From a checkpoint of a small transformer trained on Wikipedia.
Size: width 160, MLP 512 tanh GELU, vocabulary 1534, 3.03M parameters.
Each number is 500 + 25 x the weight over the matrix's rms, rounded and kept within 0 to 999. Layers, rows and columns count from 0. Numbers have three digits each.

# layer 7 MLP up, 512x160, rms 0.0792, rows 103-146, columns 0-159
536536479511500523486536478483519472498502518480511518547476519523515528496489501529496462523540475476565501496537498513470483482515504513501517469483531500519487550458458476510508462548487551515473523524528505496552497529468501478470498478452469513522516459497479466480496498484536507491445485429514501515482530544491491425490468493479497491496533509542507454517492483507493508508480438450504482474492491523534467489495499493461505512508474536508524523494489502479531464514460542
499497484528473471491518472478450444514533518481485506454546499552485520520472503517461422544508481516515524461503501491520494499506501544472473515486497471565524509461466503524538519527531495488420497488537444472522545519449534522516524480517482570483495550472517541532490521481509434471479483486526502506517490558445460514465516514512520489528465497446490474570479458527523480485506479507448484453509525472448502519447475541509560506484502491477540479498468471503497466486516511
469520509477545480502516534486452491493538482517487509481505496498508483461498521472504494513534499466520508490516543486512525496526536509463466474465565481505527509508506512491457497501490534523504541521510515490494503507475479500502506476526492510528488477451472498485490498505479500426484543493475453559517542502507475477492490498513477514496493461505521522483478512480548499507539552492520499501474495507485514501488509482475497469528501480487483509545484482474483485517468491
478505485488525507483487561488489534516499502502534493503506486516486541512557515505487490491526491506500495477478525503470519500491507462475516517522521508495531525491472446427536512485489485508487475547516524502513524511488469527525493511501501509493498478528457457529473520520529500507488520484481459536537480500484513488505511489523521471513504468511488550486481528496482482476513481520462482499460494446536511497446509470486482507478479499469509506497504494494495508514474516
511499492499494509475541500475513487530491455457498497506464467514493508498504513490462517487503502514516482530474515477491513490495490454505514495479497514468539505496519514488541523493491548531471504519528467519484497511482509500484500492527501512496501510479474490527483511483505506539476498523515514456524502528522531479503529541525491528493478500502508473510490489514519495503522429486499519530482547514485475513542477470504482522474508475531506471511460514500517503527504505
526520440511525542486510476479495491538533499472515505474436496514497492495562534565475508511492483446481438496484512507476447510484485489523483495496509496480463491509461454531505523503519497534465496463486484489486531500493545505511457545540540522524506519516504528523488476496531477503493484457508475534528468490467462492515490507491511501497520504496478501488541474464483493497489485522491459456531500505527485512500489509494550531456508517497478543470480471513460489505472491
532502490492555521480505487512493470504506524470571505504454493495483538468512567495495529507487490536531531546528476540490491518471495526484504467481482469493461528511515525515523537473529531520471495468474514487498485467493513501512500527516521499495498490493497517513495486457515509496487443478510467467530514526431493500499528521488541499501508498508494486551479479528512527480527489487512498515517521502524481505508483486477505462480507481507493505504530478540485514508487532
516475496526497497487516505477464470519508476515471498456493545503523534498470501507462512494500495526464513496501504521481518471536474507508522535499546460472495481439503495532508528505487499511499460457529450523517587486489525492526448556477537538516524487501505512512509482502547501480522456493473490518537527535486507520466516494546453532498491505513510451521479489550462456538494474531505461463474462518510527533527512447498497520491558482490503478532495504498516499532558510
478538473514517548530485520505514525532503504487484523527548512512446535524510520515452546490496496474476506487483475496501494496522487509488452458528546494474450553539508505472539501516501537499492514522505494472463510514498487481559508498498507511484483513506477479444545496501517490493493491460477522545521512538527528448528471499496476554528505533486499535492501521517515503533506469485500515528498489488507493516493551514526497512559499491518480517487508424502530481520484515
502489512503505516455495506486476480462505489444512496517488492491471446510478496469492500496480492466534494480517497509483527516487509523550469495515471466512505504505503502479511463482498472494461517495468500488492473504507506520506484498512463515506491494502476514503529494441484500485488434515459469483504456503456551523471505477484516486480500507501508473532500503514474502461521497507511471495541534481482515532502529522477481478503466499538557510518487484539476512495493504
494459494494566557478547549503491472439490526457534498505497523470473507467495492498449471490523482469516484526561486512490500486520503511481476523517485489522473471514477457539539514530484512518502526478517477493467466507483496506508519488513502470575511500515483500530512507506499494476432513491506505556495523490452466455465553504488526524487531469564453452477520496487528455491468540522518445479468571508503468550491519485528484499456522519523502501521506480522471502495492532
458479507464515492506528520482521504510469477524448489504495512515491492488482504479490494486514481468507512482440497516494510502507500509510510526474500525500499463481524450516510463511495473544490544534482484508533516518490503500520511497491512489503518536469447502489575493481499515461486475470459500477509449499473482481522505463503519549569499500505515494480489495493460510474487508507431488508512473407500470511525503502499505486533513509537521548522495457510514467501487505
479546495537501507494543471477495488518528438480512497490496518494467488489505498496482513545501499516525488568499445493511451518494480493498497462482522500538508502471468495503504488480463537535489519553536476512493486478484493546498494489490518488514473539482506503488508511481498461517522471494512524508493476554514501480514509482501489470508500540509447469527505439513517548480491479485493516474502485495460461493475477533490517497484516504507486503511501481542488469502541484
434532496466472482460525488485549502462491464532573519488503519500490505505505505545474487468552499495501500480563517529545572494503493451502449455442500487548462504471483476477472494496478524495503541485469504477484476477530507440499460491472522493517466487515514470531485492518492472512468478501478484532466497513526506463504526458524494505554528522478497473454535512484528479511462525481455461472518513473504458493493495480479487477531494482488470512570473486534502518560537452
501497484485490512479556479520494481491492493506509489522521531474503521481519511481505511582510488434513482535517488485475515470541507532506501498480479494469493502479504490492487473483490524495511535506533475470472484486522506461523482486536514464534467479511468489499495510500459491494490489503478464537544475508517456476482460489472500478507525491525517500529536511465512473508494495452490496529453487520540496524542538474499518475519500482523525478564504492513510501506525544
464500494469482499446488539466468496526504496509484527501463489535457523534436511484477482480517477481514513471518450459468503538541494458478454485499487487490484498470490468479518474518465484498498489486538503506436480479486499512503510490511507469524490511525497533529469531475513461459446504503483465494513524511543497508517504531539520497491524495463510463510467465485485478491472481438467481448505529499531474489503487481512514502494466486505491496492454496540503508466485500
545459451475551516507498493494499495495517443474542511504515449493446512510516523471520494527510488482447561533489472551485522490563491513450477547443516481496505502520486492503492463506477486526482514511516506513526515489469500489514521487457518445555501515450487526534512499533493509463500506479496516512519468525505469468488496501489485491522492505535483470490471489496486476509537530491489500488465466474494502514527493507501522472478503494530504491507476469514477480492506465
492483504503490476521512542445492459507523489454491518468529471534498511527507482476492488493484473498508495526540482514516499477533525480466513538471463500520491526444492496479513444575504515590511520528498485499513500593481521474485456474471481543490509516516538472522512526509551493513490508525485527552496565504513461486466529485511479522514534479538523505473511461552503499513546486473483507478498484478492493495511497500492493523520502529482496541490519519566424480510533468
516501441481496472481522488463475509497489473519500484472504461527457534472491465507487500524506461476504461526553522557436468461482500487516516466477530477461510502478484452446534473497462500511473527472487500501509533478507552525485483514540527509500489496511458524507509568494531513522491530500494483510498496528481495502521453500491534508500499523516499505540503545459487562503490439452505474456527454487491428524477434522489505522485441486493520502514529500469478560545479491
478493512545482515448527491466505476552496482466528546472474536535525523533484521465496538484500500529476479508489455509485512501509502513504503509525483485487465531517509495499518548531474498529498473529482496501491524510493501566516421579501483524534488501480493458491460448486512476475484476509462473539507522487502504465591522486497497526566495494498489487480521485523468492519477528484446497423517490495511476516499538467486483503431500494493503541505539472521490474531464482
488504498465530507494489513483537471496489496473490499490437498459459565490488495492491483511498463419519502540498500507485494463499466526529432505473469506481460478525477488479498536547522529533481493474503509486509456515463540511506487511540497504494484494495439492524527517431525479490494460506501519504502491499452494446505540489480525517504483491512484472545467487495474516492475515509495495513469515482554483546530534475514478518486470467582505524478469487506539492497545528
523481473492477516496495510498512487490506494502521503446504500531555531511527494512483462498511484504487500516491516522473466545531489501512532539527490500535512504489476462470521509561532487513525531460524511508535496482510513490541533511486544501522459484519516507489521503537491493527507465487495486523508475534469507552517518475483481481534499453484530499499467483457517556485519485471436503506485458454519486468531486488508551516478498474486496517487504491559497487497522481
482509461525522522478516476466551499498505491480511509509512517526526525478506497489500453485522488489550429484499495465485527470494469515460495497493511493565536497420472490495521493487537543498503523495519492531473467492478528506489453507545517466532433531500430494531493544478539442476467548507504499524472506467546531476480463469524504478513513473495509471519538488483540475467520477501469464526511479533494500522507509535468459479514484494497479537508511505490463474504483503
536453466465516553493490509494468453467571498539457514466485519507529545445549522543464554529492470505463533476549469507497513472494502542499481534514465464543523535521494492522534538508508558529479528485516465528518522454560498490537520536498531471505501532478531508525494489518478536502471517497521518472522532530495481490542487529499522531505415547466493497495466459544531555485516520526496470476485566480499524519498490498523535533432504490467496468532503499474462519527482530
503493467503496511500488501456510503541527499513539536482470537494534508541479487508478543554509502528473520520487485509530501483497488444478561540502533487511481513519471534454559556511514476481515498514483502489474527486517499489528543528522521519494499485514499479457530490490497511475524509473507477522517501503478548543499516498565558527508500517499526502498461523508510544535568520495500504499496513458476481523528505462503529533481492487531512490516514503529503522496476515
495531520459484531521503519468500481455498472518531542480492490513490460503507494491496499515535502474508465476496468490515529490484496508516537516481485481474496547519504485488497499499463533508534516507485486527487492501498478501526481494478502483470470527488436447455521497517485467507509446468475448525512505506491503520496464470486501516537490526514489498487482537488513508497529540526473494493528491500520463505512463490518471513538504488511559496553503484537514503472493559
461493512481488498515506528480470489498513502482498517498513516502470569521482551460482509548505498495481493531493504502502535518531533485480514478479506475488479526487529525441519501492471493492530502527516506538522522551533475483518529501479498515479520489485471498489467498534481503504479472496473449528466455516438462495484513453508500514491470461512523487514450526486467479521476490472496464488454505492520483489538539454504517486509558481492503503532491507509477522508509544
477471469523541481569482530471508486534528504467483482493523462488524476433545492507464505504503480506437525505456480512488545490515512481511449490531499498492499505490519528505521502555511496512497504517545494504552512523498511449493499459489462535502478505474485511514498528540525554512477468493440460517508491515487446469512495462519458555505481495506434467509489453516520488492503480456484462508509459493498466501520535494484511470462469507495485483494466453553540504493487482
534483475525507491505486475497485504530519499511511502448546483512511477504509478521514494541497476466474510529517502544496523519482479504516514538491512491495496501474495458480464536482474474515449505537540481514554462474479502525546523485530514469529508494500498523475498507523519505452505508467492471520533477532464450469466552468509531442526481463527519501490472477473494497526529502506503539502516510432497521469475504495497498498489535491489475530473515503490489481511477512
515505487465508508471486543481516490518484475460515551436497477511469544499486533469471432485497464508489519503499473531481519510508480505515478542486508500544545508511494509502490498538474484532507514528501481529524537525487505508545515500493474527487537515499503500534543510510509489496513528439507494496525502565500468513448495523482479494545477455532517508554483466536498493485533528493459515465499519475536519488470523471464497493502506512472558535480480496532486501473461496
459506469434474495472495558487482489499499511477531498519535525532503481484502513522498509490491497497492487478496490496519534476510498511483443469518492492531508539508466501507477457480536576528469550524520490510498511494490488455521481536549499512511535505528533526492474524520494464478510482493493514505508530508428491481454459448500501504482506506493474477486469493471497495465494492520510479470505496499551524519448479522489537499480506504471510491530484473481441510516482497
455486506483520529505488541488494490532512505468486519519500486537524477487544463502483498487483499493520519500448500511511526538493524466517528480506496501443501504515506503503456506493499499524470524527481469527501482503472526509512510538493499519513482489504484458454504526470482481498477456507495507515532514528504514513509560433590531474493488523512489475519496487469515510514534480491524524472484526491496517477485518491490509513531460502507497515537508458501512503514470501
481530508456503477508532522496485503490521499510524496506509469499510478473547508481476502507475499447530500572506469522496475510532468472508527490502519525505518472525481472518483520537488550482487544500554514518500503498484487491452505478513522522503496517501556486479509517473533466517498505491482511511498491540488523464458506548502501561534529515512479511460485461477544521537550510483503521513492514505555462518498474492495472496506488500505475537505499451493533467508482542
524500472478541483459511578502495524498550443488561525486520511521511490530486524529515469518527499489496512511478485494480507522525474486482469505524530499506542495532500526461483465509477524515488503532489507503502491559497514488495521477513505536493471509485476501516495466509471495482511505508478440537516493520515493513522521488478517567530451476497480490508469476495517488479517559443420493483453487523512498472471513461506513470488441535490508529489569482527529485518513500
496483469475515444487498475483486486498499493541491478478535492515483480512527479557489524516517490485516501470522524550511546501515536462527506532454523457473544474508447483508489524510486494490468512520483461510470517516507527541529512498484526534540489501486537547498524512536533500463472458465525461547530536504474474499514506477521495475472470553478519501510480499459509489524513458493508494483468516480572451540490515527539523555462498502479525474490491528524462475517483549
536500491527497486491535491482496488506536467476528511498546528496518486494527519483510547561492498475483477514481506532465522503540586494520504514490462493530519502502494511464510502506483485516512511528513535491518507539522503495509497485467496478499473488481464533497472474493534509473500519520461463494509526535517482506501539508528507478476411465531530513532462502550479512501497486474480504514453486480482513486545496464504509509458508471457507506511498523501488493515505578
522555522442492540502592522470523505519495475452488522498534578500503522519471532520440549513537463459513484487479462485481488466518478505531496462515482529531545509463492461485527503509529507531417474525484506521539495552490498516494471531539575499493491483476456509500440603428570441500495502499483496495547462539516515454487541459509488482492479482511507486492458476520505492503483463444466537459498529471493506479481509506490453560485504441494486537514491512524545492544507560
430487495443510469493463496492495474443525511507511481539489503526476499481523506497494457510487479462479450492550468475493457456519507506450517518523488505472502536541519444479490519507513489534449529528478444484536555487481530493488481458524511472504489487503510511490517487444475525483426510532495520483490520497484500453439503491545495472517480533550481492446462442521514544504553539475483496517513520523476492519490497545531495549472480519510463514571545500532543522472486491
480469492503559489531525517489499538471509484538515500486482485503470519466460474509495492518553477489470487480503494509482465499497543490463496515470553475495470478506473455480511522512487529521480545484491462477484494520506527459485502516507518524484516448488484509482519514518468523495413481440528498495513446488453443509500491464517481526495508557514507483517503498478523518520538519494509536465506519503520481523534486509509526506514532493531472563482485462514511549523463494
488477510472492511487501521466494500455534502480530534514507481479541501504475511461505470546481487487491503514497456499479469507524542455465509511536547450499494461493477505521517509505527483493515482451476529466515475539548485520507511540508520523517475507477468538515529474493503524490475499515472426521548472525531494502446497496470547498516516461503505526456484487523546502498503523498485507511512510490495498488483457477491510508484492453487457512495511473526443516473506490
482518489459482479498492517478500480542514511502490502432511485497485467513508497511480490496521498510478506461509498489499527479541518500514504508486516493481496480463464474491497476486504467525456513464485487488485512493502522510511484524499538485510489516479513490474526472517503479505477473501486483529496477512501551464482529469496466503488500464477532523437473499505533512499484469520521508475504471453484504489498487476509499514539500440480463505507515515518471509511479535
483451491458476524510481547471487474502485455522494514474523507523506494515483479506495500487534489528504541477515495477517473547506454474550512551546461492520480491515494517530510500518484513503489511487451523524500516537503527483487504503528498530513471518527495484468483472518483473517469503477483518526539491538502519529465517503531510516508533480437487485495470491501514497560520495510506471455490496505510503475496466494517557535514500465504528548489521503539487511517504480
493534516516456494504493476508490498500508481491510469494533500516499508523511479529480467496501494480515511504537510510548483487507493465497506507482482509523505508457448481518484476543499454524502520499499479418522539489489491496473497517461512556490492514515497490475591493520479506463505489509505499511502480489476514491475519524503481506504468511515534520474489484501506536527558494501498479507461479457513509516480483522522518530489514490463489516502502505497516498493536485
487500453507511507489491497507500497512495505494484533512516532495513503495530499519482483507530507477481492485505521492470501466497537451542457477513500505555472538489520472478516491514480504499458481478526481498496513516514475512488483509515515504486484496528494491517502491484498497508482504503505510495503480515495509468487503480496502531501520510548524469502481452526500450506513487518487495451541511496494498535531506494505511535494532489523493501533499484480492525484502509
# layer 7 MLP down (transposed), 512x160, rms 0.0738, rows 103-146, columns 0-159
575539461510512476498509511470500479505465492489478499476482481523487485524507474467504509513524477505494436494467484471513513480531499506478524485502527480501499541487485502508487453513486503453513521493531535488501487495453522485532488467498484531504507513511476477502507479523504505497488485457498520497476490513469521529518507483535490514493490437458476499513512508465486487482470469484477480509485498516441532527493470481496468539466473510481466511477513513498530453476528480
521474467512499524510457504548498509477471521492461519502529537519541514536496503487487541532515481540529501494489497511506492532404484479512480520508524479482501487440518447520526531591524469458500517482510503562544528477510511550492473551467501476518451486512493526511520533414476471481461516514502441504512496488469533527503530463501471570488465529511453493475506479566506522473486494535491510486444499520489540461469446436505510468518500522525516504470482488487447528521514500
522520514535530508523485515498486529496467529496531502503479509500521464519499525469512520470512540534504494479464492477497479495460478514488494497481456526512467486517465482471514492500493490510523517480499521479499439509510520444445525497492459474485516523551525479456513487526545490572503486518490545450478492490493524481498504517530507498518494516518514522489483471502471492512459464504498501505469504520483494522500493476504520477474450495490490470489486535485493505453539466
481486527496485476485499478526470477493501499485457534510528491543535472461462518506526510562494482527455496485511522472502496499485470523475495481499498499491493479482521496518498515509532483531539488491512544511464469506490526532463512527493486499497496498524522482475486485544505481520452523465504477498442528539518508489463491511496504514506565514465526483522494527501533518503465527502486438506467500472518491505514532490519471501492528515490518469499499515453472483485514477
519477536513492471497492455474480491502495503538523503493485484491510484505486491528500480477535505472461491500502516500496497499494489549499471524529489512513457506442501495524479543508495460515470494475512496480522524483527529482490484540505506530486488481504506526493531491509485495482513492474490486487479507462487452511511521473465513474509512522463479483525512514502483487473496501495507485488504494510511509534525490507529515473500528544508455494479515500501490498464506530
510537516518571479476524475520496496424508473503478515475503568506529525470493504481488477474544507490471461503501499495454467510506510468524497478497485461504506497510500492510491489497496534498524489505497483456508506531464517456492499533496533449459452491491490436466484467482507532504516507438531520455529490498489491495513499497519501442507466471508490498448519516488484474505500494551495546478486476536503508527490512524475507509514509541511497464540499490506502429505507520
509500487471492474478506518459506519515485506495499502509508526541517510528487482498517501508472494509499471454469503520493498505538512507480485532471490492516540513524535495515504464483499534487498485502493495495500469527458510513515495462452526485493507479505492505468489477503479465485480550513489512488503492491507521467490506491484501500543523537467498513518502480523520511508497530531500469490500491515533499534441493485490523484510491503480512518479482494497513518479512485
467506497453476489479477454482516536544477489513476504541514497480499508465477453510524499518495441456477512478505518475510514505520496492475447473545502542496528469464541481469479506520479464511493512513489476512521532480469478462443522461467545506475492478525542454433524514505505507538475485495469483502515494460509512493500512476485506490532486506498516492455511508511477525491508503559477449509470461525450531511508490539520484483496550518495497492506465490507485511462498490
515487489587555544476517518518472496472508517539485482487544505478482495499498535475514502493502490509530504526508507504518518492540500478470500463494486488532494490550507501505507515511473507475541493478496490486480494524507498549479464494533503534507530509491471491502467499478498483451541511525504513479516488500477438553494523527482515505530488515526481493520501451500525510487498506513511459440470528528546524489525522488498501526487447510490488503490480517504483502488507530
514520464525506487497530479498520495514496497532484524477483476493496546500536494463486538500529488529529507504522502507536465523542496507487519504458512532501491494502463500514516491529516507517507517515493522510530504544487489474515512512513518448477483503494550521489483498476503465505508555528488508513488530500544486492475494496513463512556448511509511525492516492459517511502494492507488486500467488512532489514474491475463482508495508537498484489487530506486505499481506502
514502528531498472478513506490539511538527518526500540538503515479441504511485475522543494519516514500469506474482520487536526468511479500473533519465506488511502532535488525505491511495446452511522492389515532481515494489496466484452477536513472526504484485520473547464505505501530511486511520521522446555473489504485506515503562485490443476490511493498486494469441493558488446509454471528542503549496542490502498529520445510501518510460491501476537512509515518481520519481514460
495491519460466524499459482477534509534508517486521495527496488512504474525488489473536461521502464468505516496510520514518542502483500466551526506474462465481489491483511533470494497507497507498494507471489496533522519486561506500504484491523467512502540526537502511499481563497486490544486512481454541483508462497450507541525482483472502462494482527501478523492489552513503514486495519453503549504498528525451490472531486508517547498457512504518444495471503462520535527513519463
492563528506469487528497498515525522492478508492513517501483507499516469453508503552495472508472526510504485507479508466490496478484473460478483531495507532479555501473501549506497538519463494558515514518543501535487493516496492521547497491476503482503535481486512480531533510516467473501507502532512519505510518474487500508504495518510490521480540502529462524477479525503528505470528499500505517455512475528508523491532517492478465513498499463500474489492507457516460475526504524
485490519447489546462478484491485462474487549489516518508548546500477506498463450484511453601473442463469501479506428516476472477501519537536492524538528499476483482464530509493455466485473489443492490466481508495523502504432513477513567458481485505534467536510500528507545498480494513544472548514463492489512492487492485485531493469521523504498494540484467510522476544544467528482488529490525495517490453498467446524485484475498498487512506501517500492529495510485570461521477499
536454515530486492506517501504489503497487501513478533499494480522511481526522487501515483496512489526538533506511533472475517540514485488492547506481557542487440530483510537483484474515493467497507486508463504515514520486444519536538515495442477500492506489496490492539526483475526484555537453483520482532498518486516481464476491488497496536503519502460510478500472517511500454518492522530506451466476530498480506513485482491504470522507534527495493468509465532469532518481502508
502507487487545485515458479469464469486457494508519504452540499527527527529418493507553540497515475468511465464522501505507478503514528515485509503493486432475497489536495478485527461472525555513499465521529477494498486555484495469467491492484485506526511485497447539510518476532504530527496520506487533472584484568505498488523522472490461498513486528451496504499510526481476532435478492500498504510527475526483477559508516498510530515557521440512513522548455470481513488502499486
503442531541472495527474507454489519504461471493490505519535485488507509533508536482477480477496533523491502522493491513505470498481471490502541497538510541523483539509507501529498536479494490465489445501563506448514485499490514484446487510485545528528505482497487464487498468471478513490501488478465492507495507504550499454497491530490491472481486521507519449488481520530472511469481537482556467502490472501511473474526506486564458496510529477512507540518499541482481526511498525
507508509512547470525485483497484536478484504534507481464491492526489505473478507471459575522459463454512498533517514516493494511491590445468535538509495493555554462536502479553518528507479497524519546552533473513488536517522544556530487513529478449499450490535447504460525510489447517567487512495528522483521470540508475485503535467502451493511509514521502476485506480539493469463506510500517485492485501459516507497482526475486511503492517511458506559501463499508479461535521497
496437481527530494509523464559495522535547477537462478540494498517483488487467521498508468472548492546537497478505510482494439468564500465508493492451478508503487518487492518518518476510510517498509524482458513534516495506412495466466510472521499470506570498503497500446517542520519491511522489474476477515548509506472527474519488492518483492471511466439470500480453530494490536494497479534484525478526454507465458451460435525531512495498473474509528497470486512516524505492493492
487500457481505493482491495574486440510513481535481510477518458473475485509516503520508452470541453478476468516519481519511527491504506494488482514550530482496499541469475485471516509494463481532492505458485466528487500516523503549536448480477529496451526471487528509492477450526500497475456505405492492510507481536524504504495447475517504535526491476506502501476598454537515503537517492526508457532485532513558530445466532493479484494474489465519512563471530524486504517489447430
457504484478567502489509535490461516448532480438480509512478511524500468491503529514518489517462499498454523487536488539491506481522477493484481510488429484482465465510505533500498491501516491542493463509470491507508506525504540536447490458533439526537462515472473492490516509518492470491497471480513521494557520540522504504418476506461516476510491435453539471502521459513517513487489424482519490511498480494516516472512553515530467497490506443491529509508485496476486516494507456
468509535489521473503499473492465513514512466546520496521515484514464490494508541479476476482470546522523469475534513532507500506506517530505490481469498452487488505491472465482530466517500512497489485501482476493509481536532506523480519551508498527516508494499467506511480480469480495477505538491510516488479518484487493487455487500450524503462482503504510483470470514521517503541476458514512514488497472498517527524473462471503486525464510474520483518501495530494502560513448495
497487490519480519475502468540490510482491545484517502496525459495490497546527496494535488460491463494490442521493488479574489472489498501466516519517539521502510526511498456496552505482532495513508529507454496491495484515475519533484513464529486488519539491522494443519498474535502495494505530506534481471483467493484470516504481496475518512501528498516501540540487516494555466552538453541494486481454509452480522467553499516499527506480518489484544497463493492517560524491496541
501489434506484480493488507476528488526480524503482509479516483477489470532509524459579503488472464459512488516545568490479539474513507528518529494439470530535545574473538444503526491491520468509492481458479482486510526533510480517523477503461467527570513489540486479555511508499546456507511500513501554491498475478534506562551456522490535514544490481489489518487476470481464587485474521523497510428492500505555516439492503464484477522475430525457505509439448518535536450502507501
515497483513504536477505461541508527495486484525528509484502477552492490462501527485521522476463486487464523533499508523523482518543516508508487491499473495502507533499484522503478468509527517507497476516476565484483489503494504503470502473503481468497520495501475536504519501527514488498520532508543497468519515456514475507445553493511429514517480534489437489508492481450495468475513499547478483492511542488558479520497509471482523511511471541479470556516495516498504498514519490
511533516522504520474517525558517490527494491476532479509492489452500489481519472515498517519497458523488487511515507519467492500501496514490497503514493449515511493512516513489490521491501504468480486451519508476476534550489490505482505477487474484528504479513550527493494496501431454485524535515500523479535486509505482495503505491546516517497445503499454472483480454479449475505499511508494508498483460506495547470498491501487545515473462480510488502494511484477495502529457492
514489520507469513478485487457495488542460517512455487501508529535472519509500450515518517466484492503501505499490464478485525462502473506558521487520497457493512495472476512527503470514471449526502476526530505486510479502474488477473506510473491504530491461474492518519494498517523494506509496518477549506562508503522563486529519501520457480484509512477478496521469473523454491463509487477533507523504541484491522492510501510496482489502507523505489499535453502463475496510468488
538535477508448516485507511447497518490461458503523508468522491543502520505480463448531491462492500540492535492493457496489483519470490507497531518515484466486458510514539479487520466498453458552501425524516520529471492505440486494539526556505532486573482483514513456470504461496469490491494439501459480458526496489521517519527501507504480522511509486518532501487487488512496498539469456519516517483454520506523483520544488500501505461526455489537478533534485514507506560497494516
517498488498508472500497493506524491461488530515511559506515467460496471509507464502525552498512496510489520511520500513508511546489514485460553524492491551512475512491477503479556511513497516509523508549461528481501521522529515511471464500478458525471466538484484484542489479568525501475495511488565516459499508509538491499503481524510455542526473556487527506485504474478489499522499495481506506494456531485449478514499493483499442511465515505483506458521450459487465489508507469
520448512506461476431492449485493480511449540519469473485483540482521509519550534488496515514533505429485486447516510459516525500520539494442515555541466506525499521478437532509542478575536498495483507514516518450451501476487503510454573482478467521530510507459528528496494471542486482537499487504486506471494523503503521487468463507497495508448513499526541508485490503556540521494484508498499563493477508467488472521523489514482461523481497510505457479495461452544451497494536499
530496490512501517493483507537505509498520495520480462526472510450517500518475497496460492500518506533504528511507440494532507535516493494571522499451496543515498488426483510471498484524453468488465436486486498489467528556540477507541455504488499470528532493486470475472509525461501492518499512496542533516505484507499483514498512493492476494472502516472521489496528455465500486496485464480486494577510504457482537491516497475476511495479484531500487509539539464521535481483519500
523480503476459486489489485488500476496493480471531480512476544493509546519482509489520531450455520506501465458528497475474507501472489556510490477494552504480460455536514495458543490483509513479529486481516519502514499474480502518513509525470491512515490458502499511526506487478535496487506507510452452513473492517514503467519491525468505506488521482523492512517445478537503535482453504519501484512426473501498508524491474533512483479489542494495514450516485506497482520523505458
498422493495483500520472521516459476479514519499499522475534507475519511515512478515529494532522457475481494520497520470482542516494486500500504494472448539486510473501507496553485525460444487529511483500501460506511508439457463498486541482533525555563475549524500488534513504508501451454493458511490489509503452530482508527515487515488472473556496517521552478513538482514521460552501489465485529501520494443493499482532509512498517486482495501494514466522499530522501472517455494
504518499519463521498507465496490505532479514486456460520479544531538451474502495470411516495488510491501473463497509564553526516497533465481533515467517520499484479528453468530533470512512524527510525464501489480535500479484463475533472469485497494558552482507482498483525490488519517475467528547513500507517489463512506463480513561545473507463516520507505506494521524511481520487515502560568490513505473491496502543512512514497488504510526492502486483470466504514502494489480492
495522493543567500466539470524471521489501525535506518503525484478486525466536512518496496455490485521511438480566564483510508534510517514494489483563489517459523465498495546500465503487516539491491497449516459524482521478506532542526491473550501508506492481491530524485485493504531483486505491502490503482514488538473480464525507540534487497515514474469479535472559498482496551496500514499508550478512507466526471510528509533495521490488538485518506478521480504484527473487476470
516488524463490508504465503457512514507503500490542502485448516491462498505480500553498489483488524482503495524501466504519499520515495518514476521511487474473487493499542506493478476465547495499483470520510485552516514449527518502588466508482489525485503469509469533505528519480465516511489506430453512517533495478502508526486517517537488489517538531500483516492488487506493472486505515523510490483482473527480472484500482498497543501505491534507493549488463473524504462486488501
494466472489495450520505519475472569505506467417556521528428442541425496550461491468550462497508448485478520534508503560431525457528487538457412519467493512477514471504529500474502442503487447469481426434460461502531501519456505459491448440489458529528492497517499575509500498493537420477482458527458515529502438511523513495460506502431499462580461475525492487471457532469469545542441497458507418500471488529481446522486526491468401477486413497481522481502524550483519487543479466
454482479497567482541501481424442511551501540499477506530481490503467489522443520509488528488501478516507462551517517478512510480503502506475479504551489515473543506493467511504518495567512525473504489521558527509516493473562547517522502550492470502524488542509520531476504486514515494537530407518496528505532522389502464496575482512467499502503515513456517503458521526534526504459509507487483534502492537515468465495509473481549504461532529467506487505440495493519519515468466525
510505487517535535465505484525519528483475511463535512565455499535511513458475496515499496435457503549518523501448472516521502484494468519499490484509525465488456485504446489511494535476511451462473486494467489491507551507498502473532531474543488514515470527539520515546546453512513455480506514530533486498499484524485484548468494489469495535540466472494472444490479489524486488463544473449522493509469470475500481492472509550498497479502489511482487466524525534467514529480468471
532490490508484474547474526494510500448521497469496480483483531467531508533477498475524473498504493477504516470492492509518527508514529442542492489461444494488506503509534503482485546499527560504477497502517514476518568461485520538516465508458500558484531501487498519514491512470495475506477450480459502510464499476482492448489464509507509492498525522505485467495547549488503454497485498488482500483478498540485549502464480522514489500464516497508499490498484459513515519508518487
502505526516500500515481513490496490535526466488492483538484519476494511495460486528500528510476500542489473512510507521517529499498457501483454501495489503478485525514510546504482466508471544514500471510499529498544493468522477477494476472522496496465489514510524499480484500469514515488462475490512521528498501500515508494497503518513482496490505508500461512509510505481498521496508523522526500482507460501489540502469501504495499484529480489492492491487447574489518481481477511
504483488492455465469488550565493509523492531512451511543504510492499493498526441476495487454504520468507518499463479517486499500532500517509492510523510521475476495431481517529493495511475478519510550484512536511528509518467467475495523498498438506459531506496502485509563507491506456470513503476519497494477495532483554480532509487462469463524512530528517534506466511526492520537478512501463549502517491527529564553517472494514513493488510505525474486489504535458475521489467517
503490488507507494444507503505512512521518469488519528498478508495484481494475510517532526487529494497509516505525523475511503544477514470507468496463531491560488498475548511530498503502510461526435481468504560484492466492494481486535505514513478469506513478495520531541480477569525514462528484475493485532515541529503488496470494507534489522530539500499490507488502508496523499513492533496451528553485517519492524485524531496500512484502500529517483472477514507461534501534475537
492475544542489504493488484485489503516489500531508517517524469455461478479476479500504514528558512511489490473499505474465489492510511477513495474541481490535470457504520541488465489520505515498504503493519510490508488505488497514527542508520489521506491519483516466494524488505497519491520482501484509479475514504546485514517490495509479485479472492511473494477475509490484494477490499536477500511510500488493492490514469475530506506530519525500454481506508501487492499485500441